Each number is 128 + 32 x the weight over its row's rms, rounded and kept within 0 to 255. Layers, rows and columns count from 0. The size above them is the row's rms in percent of the matrix's.

# layer 7 attention value, 384x384, rms 0.0505, rows 179-199, columns 128-191
size [ 89  91  92  91 104  86  90  94  93  95  91  84  87 105 108 102 108 102  97 104 100]
[[119  72  97  78  80 175 108 124 141 143 145 105 126  69 145  86 115  94 134 202 104  63 125 169 111 140 108 157 130  93  66 165  94 187 128 131  66  60  92 163  75 102 127 113 144 176  86 158 124 188  68 155  80 148 131 128 100 105 153  86 180 127 103  94]
 [ 98 137 116 102 149 161 169 164 133 133 128 176 170 174 119 116  97 141  87 110 185 115 103  91 126 124 127 164 165  82 109 142 117 110 141 150 169 158 155 164 112 128 112  91 131 133 177 160 158  64 133 151 137 158 139 160 140 104 108 113  88 120 148 145]
 [148 126 144  76 142  93 141 138 171 111 116 168 104 125 109 115 166 160  85 100 138 124 119 148 131 142  97 131  83  84 107 120 100  88 137 144 134 102 144 159  99 156 100 137 175 128 154  99 121 135 175 170  72 179  95  79 163 147 132 113  77 112 164 161]
 [120  78 118 135  91 139 164  71 147  84  95  73 104 136 121 152 168 132 102  77 132 159 132  95  78 136 170 140 120 164 185 133  49 110  97  84 174 144 138  98 146  82 155 158 147 130 124 153 115 132 136 142 125 150  95 162 130 153 141 118 100 118 154  88]
 [127 111  83 131 106 104  86 192 178 122  99 125 189 120 167  93 105 119 128 153 155 112  84 161 152  74 167  68 153 106 144 108 106 129  98 108 107  92 103 169  99 123  92 135  99 127  68 117 134 155 168  95 179  86 123 129 163 132 162 166 157 142 110 201]
 [174  80 143 148 165  95 188 117  94 161 136 113 120 167 157 142 165 134 120 170 121 127 107 101  91  80 110 168 143  81  90 143  87 165 104 151 194 110 164  94  99  92 117 133 129 103 202 136 156 182 131  92  74 156 126 161  95 127 146 129 122 134 117  86]
 [113 134  97  82 102 147 206 136 193 122 134 127  98 156 102 141 133  95 118 134 168  69 107 160 128 106 169  84  94 161 177  98 161 141 138 161 179 112 131 106 107 135 139 124 158 115 134 144 122 145 156 131 129  66 115 138 125  99 125  62  84 158 151 126]
 [ 74 149 163 116 139  55 117 121 162  84 155 170  71 156 118 147 159 119 121 128 172 102 101  88 139 185 169  74 142 148 184 165 110 117 166 144 111 136 191 107  98 139  90 140 187 168 148 167 101 101  90 159  81 105 109 119 133 117  83 127  68  94 110 138]
 [122 118 170 163  89 172 155 153 155 135 134 107 103  95 159 152 117 160 157 182 153  66 129 125 153 114 159 162  99 104  76 197 181 147  93 166 131 124  85 162 106 147 161 127 196 126 159 119 174 127 100 104 149 163 182 141 149  99 155 180 176 154 154 180]
 [154 101 150 174 152 129 171 110  65 136 168 130 118 101 132 155 118 104  91 146 149  74 120 156 112  70 174 224 147  68  84  76 134 163  68 114 167  99 145 138 183 113 146 186 126 133 180 129 125 132 123  60  48 150  88 159 117 131 152 164 185 144  98 101]
 [153 100 141 102 171 133 154  97  82 119  89  92 145 139 175 117 174 152 154 167 137  91 146 145 101  88 190 199 137 164  99 120 186 145 140 165 198 116 142 135 146  70 194 147 106 190 108 148  88 136  86 164 144  79 162 133 128 160 119 169 173 106 136 111]
 [171 127  82 196 113 193 164 163 151 155 117 139 116 123 144 141 152 183 117 101 116 116 113  99 159  65 150  82 174 143 149 102 101 201  92 122 163  94 121 188  78 129 141 105 161 143  76 101 103 114 105 150  80 156 128 130 138 147 124 181 121 137  87 130]
 [122 106 133 159 160 194 142 123 201 110 162 128 147 108  93 126 100 104 187 152 114 130 162 186 149 132 138  98 131 106 113  80 141  87  73 129 193 154 113 115 104  91 140 131 172 128  49  93  87 157 113 131 131 138  77 111 116  80  98  47 158 102  89 149]
 [161 123  92  70 138  70 122  67 138 142 120 137 164  85 111 139  95 102 118 121 106 118 174  97 119 150 135 105 114 135 100 140 135  84 148 149 174 127  87 139 139  52 101 181 132  74 141 134  88 130 174 114 128  68 117 104 170 127 123 166 156  62 120 159]
 [131 109 115 135 146 134 146 180 161 152  78  41 141  83 160  89  86 197  53 101 133 145 104 166 151 133 154  85 103 122 145  62 136  98 100  52 139 116 116  94  86 118 109 151 134 146 119 150 119 137 158 187 116 151  73 162 129 116 107  79 132 131 150 128]
 [166 150 182 197 107 123 107 136 187  96 153 136  84 106 169 143 202 138 144 184 149 166  36 139  83  66  98 133 119  79 113 107 124 118 181 114  91 128 149 155 124 135 133  81 154 134 135 125 125 125 118 150  86 209 125 131 103 157 109 111 178 154  43  97]
 [ 82  90 109 113 188 118  94 136 126 166 121  87 196 105 121 149  89 109  76 165  91  92 185 144  65 130  78 173 103 128 165 137 148 144 139 201 126 122  95 138  79 111 109 117 141 174 130 184 102 125 112 116 132 106 103 164 179 113 139 147 149  90 207 150]
 [100 102 140 188 101 126 150  70 168 112  78 178  71  78 170 133 130 171 136  65 101 154 153 132 143 139 122 157 163 124 108 138 139 101 122 203 192  93 141 163 106 151 114 170 107 129 100 111 137  96 159 138 153 108 100 165  96 113 149 118 193  90  95 130]
 [ 99 148 137 113 154 155 108  99 134 123 100 179 129 139 199 106 116 100 151 136 106 151 172 195 115  71 142 123 129 123 172 183 132 130  84 116 160  94 118  94 136 172 110  96 120 117 163 134 147 156 166 130 161 130 147 152 135 167 151 146 102 156 126 120]
 [143 137 156 145 138 133 128 138 221 173 195 122 132 108 168 156 113 125  95 155 116 151  57 171  44  99 166  96 126  87  87  96 114 167 169 138  90 114  92 144  82 156 121 104  74 159  64 115  94 108  69 130 102 132 118 172 130  92  87 155 169  68 147 115]
 [100 119 121 155  98 106 139 171 104 107  91 109  80 118 134 170 144  80  84  64  96 139 143 206 152 112  87 114 105 140 157  81 168 157 133 149 151 122 178  71  60 128 114 123 142 101 124 113 169 101 202 178 141  73 116 122 162 154  98  94 137 159 182 136]]
# layer 7 attention output (transposed), 384x384, rms 0.0396, rows 179-198, columns 128-191
size [ 95  93  93 102 116  93  86  99  87  90  83  92  86 114 130 109 111  97  98 109]
[[ 89  85 125 143  90  54 165 149 188  93 117 206 143 117 101 119 148 136  82 153  76 174 145 138 180 119 137 141 138 199 153 122 153 133 131  93 124 160 145 103 134 116 152 187 173 124 123 133 134 140 159 141 120  94 156 139 206 164 133 131 155 149 148 119]
 [144 165 126  86 109 115 148 124 175 107  90 159  99 131 122 171 128 131 108 122  89 149 147  81 115 139  69 111 181 140 108 113 183 113 117 138  94  86 146 127 140 104  95 158 165 151  80 179 134 129 133 121 184  90 129 122 161 113 144 195 159 153 169 101]
 [159 102 133 203 115 196 137 121 186 139 100 168 112 134 178 122 102 134 124 171 154 146 145  94 136 140 109 110 156 140  80 143 132 119 104 157 104 110 141 129 176 133 140 128 175 149 143 124 113 129 127  89 146 111 127 158 126  85 104 200 126 112 158  71]
 [108 142 137 112 148 142  74 129 107 133 120 100 160 149 183 109 125  63 160 113 148 126 107  84 111 157  79  81 158 206 164 180 146 189  95 181 150 132 137 137 116 167 131 153 134 186 132 135 127 122 103 161  90  96 135  96  94 119  49 128 124 121 141 149]
 [109 131 119 167 133 106 208  67 124  99 130 155 129 119  69 115 139 151  97 140 113 106 195 149 164  63 185 165 135 121 117  58 138  93 145 125 103 126 117  83 127 103 156 128 142  57 145 142 122 123 141 116 114 189 128 126 154 162 193 107 124 108  63  99]
 [105 141 158  76 137 142 101 113 134  64  94 116 153  81 110 153  88  73 166  91 105 165 132  81 170 157 105  65 146 163 131 165 183 199  90  93 129 116 158 107 140 142 152 139 108 210  80 121 155 106 113 159 151  68 140  66 165 157  89 155 104 160 177 115]
 [161 101  83 114  99 130 139 146 135 133  56 105 153 114 164 190  71 144 141 144  86 161 116 163 150 141 162 145 163  64 148 170 175 105  96 127  81  91 164  99 101 104 108 124 131 176  72 123 127 153 139  75 100  77 128 121 172 136 142 135 106 131 103 108]
 [108 134 123 140 177  99 124 124 123 123  98  70 204 112 182  93  53 121 143  47  69 142 100  96  83 151  46 152 128 145 136 162 152 125  70 198 171 123 110 153  47 126 140 126 113 147 179 139 126  98 115 126  90  73 162 120  90 120  85  89  53 142 161 140]
 [131 101  89 142 162  81 103 142 159  91 124 154 112 126  69 123 186 129  88 168  59 168 181 116 138 102 174 116 161  87 135  66 152 166 162  79 132  91 128 142 136 139 130 117 134  62 110 144 128 155 114 138 160 123  72 137 207 155 102 124 132  92 101 115]
 [165 131 127 121 104 130  46 180 128 134 107 144  89 120 105 148 125 147 125 138 129 128  71  66 139 123 113  42 104 139  43 133 123 174 122  84 148  70 109 109 117 155  81  88  83 131  90 142 119 125  65 100 184 140 137 102 160 143 119 179 146 166 151 156]
 [ 79 149 156 159 134 109 123 121 100 150 170 131 138 143 147 111  89  97 121 147 137 148 165  92 165 145 137  95 124  60 213 156 141 154 135 145 101 152 116 143 152 153 134 138 173 168 158 103  91 142 148 130 117 149 125  92  96 148  67  88 154 187 112 110]
 [ 55  92 186  99  92  73 165 108 115  43 110 163 113  86  78 135 106  85 111 112  89 170 184  93  96 162  98 115 108 199 123 146 162 114  83 131 140 130  85 118 130  94 118 188 141  88 101  90 109 127 118 150 108  78 137 146 166 151  95 170 143 181 131 110]
 [158 157 131 142 139 141 105 142 157 149  87 101 140 115 119 131 141 105  89 147 138  77 171 106 146  84 181 128  82 124 125  50  75  56 169 160 111  67 109  97 189 121 144 111 151  85 179 108 148 148 119  88 125 191 174 118 159  95 140 125 135 106  62 104]
 [ 91 151 105 140 113  35  93  90 151 101 106 107 189 113  69 101 156 122  94 198 124 145 156 148 149 115  93 163 103 181 181 139 119 145 105 138 108  76 151 151 147  89  80 159  60 160 170 192 140 103 117 111 134 133 193 106 119 115  95 142 168  84 159 197]
 [115 119 114 122  77 172 133 128 101 142 168 162 123 146 105 151 138 103 119  99 138 123 168 176 145 100 121 166 195 113 137 104 129  90  28  78 155 104 138 134 114 164 122 109  69 124  79  98 173 143 121 148 145 128 134 127 132 107 110  91 158  91 151 181]
 [113  64 144  94 124 155 143 148 105 124 187 133  78 100 143 163  76 176 166  89 105 157 117  69 168 112 125 154  82 115  74  88 143 130 159  84 140 206  87  97 145 146 168  82 195  63 123 104 156 138  71 144 146 142 122 125 142 149 133 114 133 135 182  75]
 [113 121 129 109 115 158  72  85  86 129 188 128 144 147 119  96 130  88 182 118 143 108 135 116 107 165 111 161 168 149 157 150 123 147  73 153  98  64 143 140 150 133  97 126  80 133 131 121 129 103  91 121 164 141 138 115  88 121 116 105 207 100 235 190]
 [118 121 153  96 182 135 128 107 141 112 132 169 172 145 160 110 134 159 147 119 173 122  67 125 165  47 168 128  91  84 153 145 168 144 127 119 110 140 151 164  75  96  61  89 171  70 164  63 139 107  93  83 144 134 159 131 148 197 218 153 124 166  80 121]
 [ 74 128 137 167 105  93 121  93 129 132 124 140 107 163  88 112 211 110  72 112 142 115 183 114  83  93 122 108  59 145 124  72 159  94  89 121 136  66 187 154  98  83  59 106 161 123 136 132 136 107 141 158 125 107 139 124 114 161  89 133 140 128 102 194]
 [138  85 128  95  62 172 117 151 123 119 195 108  92 128 112 170 136 152 214 109 129 100 147 101 150 132 126 138 171  92 106 110 209  72  33 104 145 121  83 138 125 150 145  67 129  79 103 148 144 117  69 137 142 126 116  80 112 167 153  94 177  99 193 145]]
# layer 7 attention query, 384x384, rms 0.0531, rows 192-223, columns 128-191
size [130 159 125 112 116 104  92  89  92 106 107 107 105  97  91 101  98  96 105  92  89  97  93  84  96  89  94  83  85  87  93  99]
[[ 86 134 154 124 189  84 117 109 163 159 133 137 103 150 102 126 121  49 114  83  40 120 118 153  88 201 148  89 109 152 160 170 102 142 138 110 111 123 219 126 112 166 132 138 123 139 114 114 118 113 174  92 205 127 131 119 192 150  64 111 119 162 206 119]
 [181 155 110 125 102 145  85  83 100 147 110 164 176  86 185 148 123 167 133 173 183 180 133  71 133 127 147 147 135  80  88  90 123 115 138 130 146 110  80  81 106 110  95  82 155 108 118 167 107 169  86 186  42 140 113 145  42 111 182 134 142 116  86 110]
 [107 100 108  92 167 137 191 153 159 120 121 143  67 120 104  92 126 123 105 115  73  51 150 185 129 108 140  89 106 112 158 162 160 162 122 149  73 100 146 134 179 137 130 155 126 148 157 110 167 135 179  86 184  87 194 115 164 126  96 131 127 152 125 119]
 [119  89 128 141 158 169 144 177  92 162 102 113  86 134 131  89  99 106 180 123 112 134 118 156 129 117 121 162 103 121 193 143 155 175 102 152 113  59 129 107 192 117 108 152  82 144 177 116 117 104  96  84 172 109 130 102 171 181 126 122 153 108 172 168]
 [148 161 146 111 100 143 110  59 150  86 130 150 157 168 171 180 153 200 127 162 191 147 140 106 166 130  87 171 146 159 161 101 123  86 116  63 124 155 128 154 118  78 142 181 130 140 106  90 133 102 123 139  94 135 101 143  84  96 133 107  59  88 167 141]
 [134 149 121 113 171 119 168 138 196  76  98 144 138 150 184 115 133 136  72 186 116 136 120 114 130  97 171  86 143  93 177 138 123 189 129  86 134 115 150 142 107 184 100 137 153 120 132 141 181 180 143 126 124 137 157 112 115 133  90 145 102 159 111 137]
 [118 109 158 151 105 135 153 183 104 193  94 150  85 162 179  67  98 179  99 106 232 113  95  75 151 126 139 161  95 126 145  70 118  86 146 160 164 118 138  83 189 161  57 127 148  94 128  90 151 156 138 108 118 145 163 101 136 103 136 134 164 138 107 131]
 [123 140 124 129  85  70 125 152 152 136 169 152 194  72 109  74 165 154 144  94  97 156  78 106  88 135  93  87  95  62 126 145  63 133  85  91 111  68 114 143 120 106 145 139 125 179  86 199  88 149 160 147 131 178  43  93 117 140  85 107 106 147 108  92]
 [166 123 171 160 131 103 110 113  92 133 119 156 202 147 125 154 146 124 119 186 188 170 123 105  97 180 184 175 164 130 126 118 131 100 100 124  65 166 129 106 147 142 119  83 105  78 135 106  99 165 153  87  86  60  95 132 121 121 155 165 131 117 159  93]
 [133 143  77 118 107 157 206 194 174 104 136 103  69 140 138  98 109 161  86 116 153 102 111 164 100  52  94 114 110  70 124 110 164 204 158 153 137  76  89 150 150 101 109  79 131 170 118 168 171  92 115 110  71 136 149 137 123  89 164 139 175 115  79 140]
 [ 93 132 143 179 102 105 132  97  85 123 103 133 141 147 107 132 127 122 146 139 113 110 124 124 100 122 128 173 158 179 169 115  89  72  82  91 117 192 126 133 119 122 210 178  97 111 145 122 101 122 136 102 161 154  81  79 173 176  92 134  70 128 158 159]
 [109 177 124 199  84 167 112 119  91  49 142 108 161 185 135 186 137 176 131 152 181 117 152  93 132 123 101 168 139 141 141 111 111  58 112 123 169 198 128 123 135 122 144 165 120 125 142 103 146 108 119 150 119 154  98 146  84 114 117 179  84 100 158 139]
 [164 139 145 163  48 146  52 137  55 111 101  99 170 160 146 121 125 157 114 128 158 117 126  81 140 133 156 161 139 133 121 104 106 120 131  90 188 142 108 124 131 120 121 112 143 115 135 120  99 117  88 134  87 155  82 170  75 126 118 154  95 145 118 127]
 [140  85 168 140 147 145 114 138  51  79 131 149 184 116 159 108 111 108 130  96 130 110  94  79 114 141 126 180 153 114 112 107 125 132  68 130  78 165 158 123 127  90 165  94 132 152  97 170  91  66 113 132  92 140 143 131 158 165 155 140  90 109 128  92]
 [191 113 123 177 107 157 142 147 145 155 138 117 103 171 183 174 121 143 203  79 151 205 109 125 142 163 120 188  99  94 159 117 127 157 124 184 201 143 151 110 187 140 130 120 125  82 154 147 123 112 117  96 120 183 135 189 120 104 181 151 172  79 149 109]
 [142  93  83 170 149 108  84 121 163 150 137  92 134 116 166 155 124 199 193 149  92 131 113 183 155 131 164  81  65 112 136 156 128 177 102  68  98  70  99  95 126 181 108  84 148 146 179 146 102 146 185 133 155 136 129 147 105 122 118 162  81  97  71 122]
 [104 120 108 139 144 122 142 112  96 124  20 119 126 144 122 152 122  94  87 158 143 142 130 148 111 138 175  98 182 168 167  80  70  88 112  97  58 161 144 120 121  97  82 154  48 105  80 163 108 158  76 138 124 114 112  62 106 169  88 120  87 124 130 140]
 [106 118 119 161 173 183 113 122 123 148 172  78 154 108 141 129  88 100 158  79 128 118 153 115 118  98  91 170 146 153 148  94 112  84  90 140  98 110 164 146 140  70 151  80  89  98 148 111 157  78  90 171 196 128 157 111 172 128 146 104 129 141 188 141]
 [ 63 117 110 147 150 129 145  66 123 143 172 180 148 134 122 106 125 169 122 137 126 124 168  72 120  92 103 141 192 157 105 123 154 167  89 151 150 196 164 115 107  77  93 105 109 168  99 149 157  83 131 134 119 158 139 143 126 182 183  75  76 123 151 117]
 [129  96 194 169 118 167 148 193 129 178 103 102 156 145 123 120 113 223 123  89 169 112 140 170 151 155  94 168 184 102 135 131 150 118 142 121 137 152 158 152 135 117 146 126 191  79 131 130  97 155 166 140  83 121 160 146  77  86 134 165 140 129 178 146]
 [ 93 152 109 103 185 159 111 148 182 112 158 147 169 150 130  80 131 194 133 195  88  83 128 156 122 107 168 144 158 133 140 107 107 157  94  69  82 127 110  72 104 162  79  62 128 134  91 100 144 156 182 141 141  94 137 173 109 155 151 117 110  97 109 130]
 [125  89  73 129 171 148  96  64 106 104 146 123 144  89 116 115 157 106 161 161 135 123 105 149 184 134 112  77 163 144 202 166 112 140 120 143 115  86  83 122  98 134 175 135 126 150 113 123 134  92 167 167 136  86  74 136 122 127 117 120  62 115  99 142]
 [158 151  78 108 115 167 175 107 129 105 198 101 124 151 110 192 150 143 156 140  70 146 144 138 109 126 127 114 170 109  78 141 125 140 120 152 140 136 163 164 166  98  85 128 159 107 184 123 116 174 142 145 144 103 131 100 102  78 108 170 116 124 147 118]
 [ 97 115  81 160 152 148 118 152  68 106 117  93  92 146 157 152 105  98 111 110 129 109 163 167 133 132 146 186  99 192 133  94  81  74 122  77 111 135 154 186 166 154 143 102  62 120 166 107 147  62  71 118 166 187 107  89 153 166 104 146 102 100 165 166]
 [133 163  69  86  64 121 163  43 128 124 112  55 100 152 149 109 115  78 168 147 144 172 145 148 160 151  89 131  99 179 183 161 149 127 172 157 160  90 163 113 181 152 139 114 104  76 161 142 148  88  76 135 146 108 158 110 130  74 106 132 212  99 133 148]
 [154  93 110  97 160 129 154 158 151 171 193 194 137 112 112 101 148 139 105 159 125 143 143 114 157 166 150 118 134 110  83 151 155 141 127 119 137 115  67 140 117 162 129  95 177 142  96 122 108 142 182  82 126 134 161 159 163 120 134 110 132  66 127  82]
 [149 129 136 152 167 179  86 153 120 159 180 159 124 112  86 144 151 153  99 116 156 141 126 120 112 101 106 145 132 216 104  85 157  75 129  96 143 108 138  95 135  77 154 100  89 119 144  77 118  25 147 140 132 160  92 134 175 104 119 144 134 122 192  86]
 [108 135  59 142 145 158 110 133 124  96 100 121 113 108 137 123 136 155 126 151  96 128 146 157 202  75  92 167 146 138 161 141 108 118 160 137 145 126 115 178 155 172 136 147 103 133 191 101 121 149  95 149 138 125 113 160 170 116  67 178 115 129 165 135]
 [ 90 175 148  84  80 136 140 110  39 142 126  78  85 161 161 142 147 112 128 128 158 108 139 189 124 178  83 101  97  93  89 209 143 174  97 120 135 146 127 152 121 181 117 178 136 150 146 133 130 112 110 130 166 129  84 124 121  67 106 146 153 127 152 163]
 [187 152 158 137 110 117 109 135 107 125  69 121  90 144 165 127 120  98 119 118 175 158 132 150 140 117  88 233 119 136 168  63 137 123 174 155 209 146 108 155 173  79 157 127 159  74 189 120 142  83 127 143 139 182 108 107 125 140 159 176 133 134 141 138]
 [111 156 105  99  81  78 176 117 146 137  97 113 161 134 141  95 155 139 106 112 109 116 101 113 123 173 178 152 144 177  63 105 157 100 152 192 113 106  96 140 146 120 128 122 190 177 133  51 164 114 143 172 120  81 113 155  99 133 168 158 145 118 122 148]
 [ 66 156 141  70 102 153 104 120  48 109  45 116 125 131 146 113  98 103  98 160 167  80 200 144 114  80 113 138 149 173 205 144 138 107 118 107 185 129 142 131 128 112 143 187 115 132 151  86 120 148 184 146 142 108 133 128 142 178 128 151 108 150 100 187]]
# layer 7 attention key, 384x384, rms 0.0529, rows 192-223, columns 128-191
size [ 94 138 136  88 152 103  94 102  86  76  77 128  96  94 112  97  85  99 105  98  95  96  94 104  90 102  94 116  97 106 103 101]
[[142 111 107 163 154 177  96 141 132 120 128 134 110 128  85 168 126  99 149  88 122 113  61 128 145 110 200 115 144  81 111 121 158 118  90 162 103 157 154 139 147 171 111 107  77 110 184 148 118 104 166  98 152 216 169 111 115 156  76 135 155 110 142 162]
 [127 144 143 103 103  80 174 101 143 103 138 114 115 153 154 147 133 138 103 144 209 146 139  99 169  80 118 121  88  98 109 113 122 110 161 135 177 130 124 105 128 130 131 156 163 169  97  82 136 151 127 126  62  75 153 164 108  84 104 124 101 115 135 120]
 [144  91 112 143 110 126  86 167 111 160 106 141 147 107 103  76 131 129 127 110  78 109 108 161  97 208 166 148 167 183  80 138 120 110 117 128  92 119 100 119 136  92 137  90  66  63 143 144 144  92 141 124 170 156  85  54 172 188 157 115 158 121 110 144]
 [166 107 100 157  87 183 139 181 131 128 160 161 169 112 127  83 146 144 161 124  97 107 148 139  88 214 180 154 185 135 103 112 105 121 140 146  50 118  99 135 131 118 118 150  86 131 155 163 164  89 143 113 156 137  92 100 108 153 149 123 152 112 147  95]
 [133 176 125 119 127 119 140 135 126  88 154  94 119 189 135 140 145  97  94 142 139 121 153 143 142 108  89 134  68  83 145 144 167 137 146 107 160 147 142 113 130 181 107 158 209 154 146 110 103 161  76 105  81 135 156 146 104 107  81 178 110 132 119 109]
 [143 102 158 165 138 158 133 162  92  90 148 101 140 114 152 155 101 107 168 190 114  94 119 145 148 207 147 101 174  55  90 155 179 153 152 102 142 142 145 100 145 169 157 147  72 143 143 158  54 151  94 164 103 130 109 147 125  88 138 171 129 111 123 105]
 [132  84  79 133  82  89 117 140 135 101 146 146 173 118  75 143 119 141 100 131  95 125 101  99 167 165 132 125  79 110 115 141 139  45 128 137 101 124 108 172  93 125  28 163 206 145 120 150 135 107 117  89 157  80 130 151 123 163 155 127  85 141 153 101]
 [150 129  86 127 107 107  79 125 106 120 114 163 172 136 151  60 152 136 124 109 108  62 152 178 131 126 150 157 175 122 109 141 179 145 129 100  90 100  54 127 122 156 106 122  66 158 131 106 142 179 150 141  83  94 141  93  90 135 134  79 164 149 141  86]
 [123 139  77 123 152 141 103 166 149 182 120 119  98 141  77 140  95  64 127 130  77 166  54 143 116 148 150 147 134 204 167 115  89 108  75 146 141 121 177 182 145 169 173 119  81  97 129  95 146 102 134  95 165 135 134 106 150 168 141 145 135 129 159 113]
 [129  90 176 116 141 169 116 124  98 101 166 179 127 142  92 121 134 106 118 142 138 100  99 108 152 114 141 110 102  90 108  82 156 104  98 141 110 126 146 131 119 117 148 146 118 108  76 151 164 152 113 169 160 107 173 103 127  90 152 113  84 104 134 164]
 [149 166 134 130  89 138  94 111 132  98 147 115  78 112 156 119 172 131 130 172 128 201 195 122  91 120  88 163 120  80 140 174 116 144 149 126 163 124  94 127 156 132 110 113 131 163 144  89 147 178 106 129 120 157 156 141 132 134 115 173 166  99 149 126]
 [135 169 135 117 151 135 151 116 186  88 113  96 100 163 149 174 134  91 153 150 170 141 122  81 146  69  92 118  78 106 195 125 129 121 133 108 204 168 149 139 149 178  95 140 170 170 122 116 116 164  73 126 109  99 150 149 100 105  76 149  99 133 124 143]
 [111 166 105  99 135 107 152 142 132 104  94 106  80  84 150 179  88 111 149 102 160 102 120  82 218  19  79  73  67  74 142 112 171 198 120 110 217 149 136 123 164 164  60 155 157 154 109 105 160 163 126 122 105 112 134 156 121 119  78 151 135 117  83 146]
 [147 141 158 129 134 112 115 162 141 174 108 108 156  79 111 139 147 160 132 118 126 133 142 128 118 100  99 113 129 112 110 130 156 165 130  60  96 131 155 111  95 135 125 130 102 160 105  86 121 104 176 169 148 191  84 178 124  47 107 152 124 100  97  95]
 [ 72 103 158 151 128 156 198 128 208 132  90 152  77  97 132 169  60 141 121  67 176 140 101 121 131  69 114  82  75 136 150 159 113  67 154 129 151 129 135 139 149  95  73 149 121 149  96 126  95  85 115 103 122 101 131 101 134 129  99 128 137 143 121 103]
 [136 134 124 157  67 135 114 156 150  47 106 122 115 158 134 124 136  61 139 191  91 125 112 107 128 199 138 211 163 114 149 171 167 122 118 115 123 145 134 166 132 153  79 147 118 139 211 118 121 126 150 179 111 133 130 106  70  77 131 121 181  93  95 180]
 [111  86 186  91  94 108 197 121 191 128 139  54 171 118 115 141 168 134 121 110  91 119 114 138  95 126 118  84 149  88 172 117 187 122 133 170 120 155 159 147 156 165 153  81 128 123  87 128 205 136 148 137 136 155 175 149 127 200 137  97 117 151 164  92]
 [124 100 192 187 115  39 232  89 126 180 149  83 114  49 129 135  71 109 114 103 158 143 184 112 111 111 148  72  73 103 120  64 105 145 147 135 196 145 177 101 178 186 139 169 148 115 118 101 117 107 103 102 148 135 155 102 146 134  87 108  86 114  77  94]
 [133 127 106  76 171 127 102 149 151 105 121 186  78 145  95  57 170 123 109 146  97 117 143 106 109 134  79 129 106  90 127  86 183 131 109 110  72 106  91 102 112 117 171  96 162 132 113 122 116  86 107 139 182 153  94 158 163 135 121 141  89 148 154 149]
 [105 102 157 167 101  92 143 131 142 169 119 153 112  80 202  94 140 150 161  86 134 157 135 132 104  49 118 149  92 152  95 125 101  81 133 111 149 108  99  82 137 128 103 171 201 135  80 124 155  99 131  98 127 114 133 176 125 112  87 108 128 146 156 137]
 [145 118 119 174 112  83 149  71  69 158 155 108 138  91  39  65 131  81 102 171 124 186 111  98 104 139  86 156 142 102 123 152 161  97 111  82 143  92  95 122 129 141 209 125 177 150 123 185 159 113 109 106 139 141  97 107  73  80 157 155 120 129  94 130]
 [132 139 131  81 123 120  83 115 157 143 147 162 147 122 130 109 145 134 151 146 159 171 158  62  79 119 146 183 158 145 123  81 125 174 174 149 137 117 116  77 120  73 183  80 114 135 152  82 131 109 123 110  92 138 127 158 122 116 146 139 125 121 120 174]
 [ 90 126 175 110 128 128  84 129  98 169 175 176  86 133 149 108 176 101 167  99 125 127 136 109 146 103  92 158  77 116 206 156 164 128 136 114 156 129 135 105 140 131 101 139 159 103 183  84 109 107 148 110  88 163 158 126 134 146 103 132 207 143  48  53]
 [143 136 129 170 131  86 162  86 144 165 119 114  87 111 123 149  86  67 149 118 183 147 100 117 173 104 148 127 153 134 192  88 140 161 142 166 131 119 146  94 104 150 121 104  93 152 141 111 137 136 113 118 121 166 200 176 118 161  97 177 158  87 100 162]
 [124 128 159  89  88 136 132 131 165 182 108 137 125  92 107 130  86  62 109 138 128 120 119  83 119  74 141 145  72  79 142 117 115  85 157 116 115 147 170  97 110 165 125 116 111 153 102 109  73 203 122  86  82 208 127 105 238  79 123 125 142 153 183 108]
 [140  91 176 124 154 120  66 102  83  93 138 146 134 150 129  96 140 178  93 182  91 143 175  85  86 192 131 163  96 153 120  96 165 147 112 128  90 131  94 110 110  43 157  97 199 109 145 101 145  93 160 141 134 105  59 113 110  81 140 165 146 103  38 159]
 [129 121 106 102 165 166 199 144 173 132 126 145 105 128 150 164 112 132  97 102 189 177 127 148 163  94 112 102 108 140 179  44  83 111 122 134 106 129 109 168 159  91 180 182 122 134 105 121 148 123  89 132 101 163 164 129 175 159 123 101  63 161 152  85]
 [115 124 102 104 116 101 166 124 110 173 128 127  84 108 124 127 107  76 142  78 149 156  75 146 106 115 114 123 112 134 154 103  89 113 187 149 193 156 213 108 141  71 173 137 121 119  93 131 201 177  45 127 159 141 159  99  71 132  92 117 116 124 181 163]
 [153 154 118 116 125 142  88 163  91  84 140 155 109 136 109 180 128 140 158 111  90 162 123  82 156  76 148 147 167 155 154 145  90 122 135  92 123 128 170 139 182 147 139 107  85 127 156 117 190 203 114  97  70 101 167 140 137 225 134 133 135 162 164 143]
 [ 57 151  96 121 167 156 183 162 143 148 103 144 115  86 119 176 125 174 113  96 166 129 111 153 200  62  85  89 146 206 160  71 125 109 157 119  95 144 117 142 186 117 141 163 126  92  78 109  97  85  97 115  98 134 190 142 136  96  86  95  48 141 160 154]
 [128 105 110 142 166 179  93 188 141 122 139 173 133 165 144 101 123 141 111 142 160 118 196  63 139 195 112 108 155  66 161 133 179 184 195 138 143 117  73 150  94  58 169  82 139 119 111 148  58  91 144 124 148 186 150 125 155 140 181 106 129 155  88 103]
 [125 148 123 154 140 124 133 163 148 120 115 157 117 101 115 157  80 103 110  96 107 133 112 100 194 170 109  99 137 144 110 125  83 110 155 152 113 204 146 126 124 118 175 152 119 107  90 145 162 116 108 123 146 122 169  95 157 168  90  86  77 141 133 166]]